Weights of a small GPT-style language model, trained from scratch on English Wikipedia.
Size: 5 heads of 32, 5.63M parameters.
Architecture: rotary positions, biases, tied embeddings, attention and MLP in parallel.
Training: 370M tokens, 5645 steps.
Each number is 500 + 25 x the weight over its row's rms, rounded and kept within 0 to 999. Layers, rows and columns count from 0. Numbers have three digits each. The size before them is the row's rms in percent of the matrix's.

# down: layer 4 MLP down (transposed), 640x160, rms 0.114, rows 412-441, columns 80-119
# up: layer 4 MLP up, 640x160, rms 0.126, rows 413-442, columns 80-119
down412 083:493480538535504476501484476550494514515499491501470467510470487493491519497512503508479505497521526489491494556543482467
up413 106:522544497529520500504481492495507486497513541480472481483509471497541493510479449482468494510455540500533484487493518492
down413 113:503514488507541507497510505522522514455503491533490485519530484490546477522493468510477489506510503512502481497507501507
up414 100:460547500500544511484532506482540492488497484488521497500506476489532506515540524531481529453495512527509470506501519487
down414 105:516487488473471472499548536506503533499514487545519510537486504519511509464482482538514473496507502513501489529502474453
up415 099:515553424481560515482493503515546466491507492503476488518499490509521459517541495544528511503494491500455482488495499515
down415 100:463496533517498529513512476486481493492516445499428507517480498491512491513513476513483482477474506520509487541498484510
up416 108:488527535488518531503494465497478454517535491531539526466490500524507507524521518460543498507532493518530475486483481511
down416 110:500489491528478509494522512482482497499485511474507510487528493520494509502497489519530538500496508510487494544493502511
up417 105:472491508489474512486485498502472494486490493480472476520514462542543480515488490470506526480551482481461485480471516468
down417 105:503517505505456495516492503507467475533449505485525500489488490463487487495496510500491469478479516485489515496535472461
up418 102:480558509517521519475499502486505470473521517545514475502484505503481531501521516505471535478465503563507490496488499483
down418 116:514516490474511477514499521497465462480520504519485489483559526529515484454531495464497469496484508528505507500502503505
up419 107:486503543477512532524522488447545438490490472498507524535492472506498493508508520488525557489534481498458544498501494541
down419 101:518509461514499470451507489495506497483478500502530506505515515514506495495508487526497499523457525477500494483494494460
up420 103:472518524520490533454488491446444459440483557499493496503526489524512450522503520468475508488486529502486471482546524470
down420 108:500448515497510460458442474504517481474536520498511523528547473525511489532496500509469531484494499508469462520476467497
up421 099:491496529499495542472488514483484495508480523492472473450457476519509464515477471507514501531521498472537545494491491557
down421 100:460499495498478490474507532499533490467518515473466502499560482525488530477544525490520491489427448475525493523479502504
up422 092:515523516535531510492452460503537492487516443509483499502511469510495548531455462493462502534479444509504478470507470492
down422 117:518541517468498516481527497485515448496472434470508477487536504486454490527513500491509489513472468513514475439483494499
up423 100:492515556467537508533488494480503504502513503530454506442500445509542565507471499443513519494534491511532486492486448479
down423 099:511490496535444493456497510501461488521512542501562519534500474479539501513498501514462498511533463518516483505447526492
up424 104:521494497484577488521474503453568502454483529499484483483513469508535506512491497529496486538470489543440575486520499523
down424 107:484515511492493486489501515487526506488495538533505488480513488512457524506491512514484483536472506506527499544465504496
up425 088:469535506504483514475560506469483529482459481493482500494523450488460450508510495514486508477504480495490554473455483510
down425 082:494486500542491513478507501507484439542495453525480494536491488476506534478492522519530505504522500520492487495527513538
up426 104:512512492480496505511488502476553456511458536448536486453502487490502482513494455529508499481489530453498489488521499529
down426 117:479464483530541510515487544538473449444520484519518506517495499487493479496546511475462543515490526507457482531448492476
up427 100:462553494538497527540492519438463474524526485521496513492500495504504450513487486514524512450488536490513501488451505500
down427 090:530506456483507437512495497496555509530522474536510488466526442478477505484481499468515518470493492492499474514456523498
up428 102:523526498501548512490486513482491496513493539542462507519520504534534539504553506500506477495448455502514495477450463502
down428 111:508494516462463527505458444524444492504424484555494513490501479500458467546505446546503533511494491528516539550511464485
up429 111:476529481461480514448479452481508493475404495487476507514512486513524470521505514545484477504527484509486472482515496492
down429 108:490463500533525510462466523522506502484485491466469465492506465528501536508500471507482478492477488506499504489496494509
up430 111:471517448510556533507497518484515477460485481486504515477459482534506479524543537545496488517514548465478531467526485513
down430 123:494476494506475507471492500491498489468502527510488477479503519510550491545487462495514503498501497511466498462529505496
up431 095:466538518497496495477466524483541494496476523506481536505474486530522474494455519524469478504436528480542517478487505460
down431 088:521505547514474512550491497516488500513528507516494497530534504502467520484564516469530525474549539475515499546471501483
up432 091:486526494504496537503477463456574472465491490487506531491525483521505474509474503542502523502485493483503513467493482470
down432 103:490529465502497520522508481476543471482463477470502483492497447503503529504480500564504517512496530515463496438510509488
up433 092:524529507471548512504512490484522509506499526480465538526560485530525476534491489469490481507526482548517486464555470492
down433 100:520505519442504495454472460475476468530508533452489546529499504458443538513517513527473468496514478482473509499500501536
up434 109:511504510459507547498514525441528512522508539490480489499493472540496526514500477519497530512441444518472482486512481535
down434 111:496468488536499531519491508492538469485452499510516519487553473516540543497506493506488495499506486477521487477462479511
up435 099:527523519491547510541541517513520491527492505448472464472543484517557541500500516488489488477508495513479486488442491483
down435 102:481533463452477493497515522485518517477496468534505483493470487483468495519535474518493499453493493537502515516486524519
up436 096:493532503492457518486559497469491497516472514453518485476458498514516496491468518523501510509434526474487524491492498474
down436 089:485480497486476482526515485485515517486548505485480521567498523494476477447530544547508539487466529492546451470466498523
up437 094:465506471503513526479495477455497510496494493516485464481443501503491482511478498530520472508465506495482537480476507532
down437 093:532505468480514465524535509480491502508497477495476493537514487502478485501474509483479504501502526512465475529487484505
up438 094:509550513478498484503492491489505475476478498473530494484495487529489519505479436529499492495448516500539487475516536483
down438 088:491480506508489484498503519458483507520464490513500462519506509520475518513463515487479543481476496460525489573447477496
up439 099:510510458513527535469533462495480491469479526497477459521542489508503526500508485514493479503452505471464578488497518516
down439 099:509540497469504452479494491544463471513494489451462447435479523510510497477495508464516490500472504495507478563495531472
up440 102:496524512523493549484481466485501490525489497443474489504498469533510506534456501493481495492464483544507527472486465488
down440 116:486540498447493539460529508466524454536495520502456481457504503470485485576534504503530529488491485473502471447540509529
up441 096:506500563486519497484465455561511513490526491503523523497467478506505470513505473437473487497475495450531481483501510486
down441 087:485452500506489490490510528512500532486513463493526499465526489482520563499483477533514509501504483500482501476436524491
up442 104:467499518471547519549483513463549521478511485499532514463501479532491540493510514477515497499501495550504478483499495492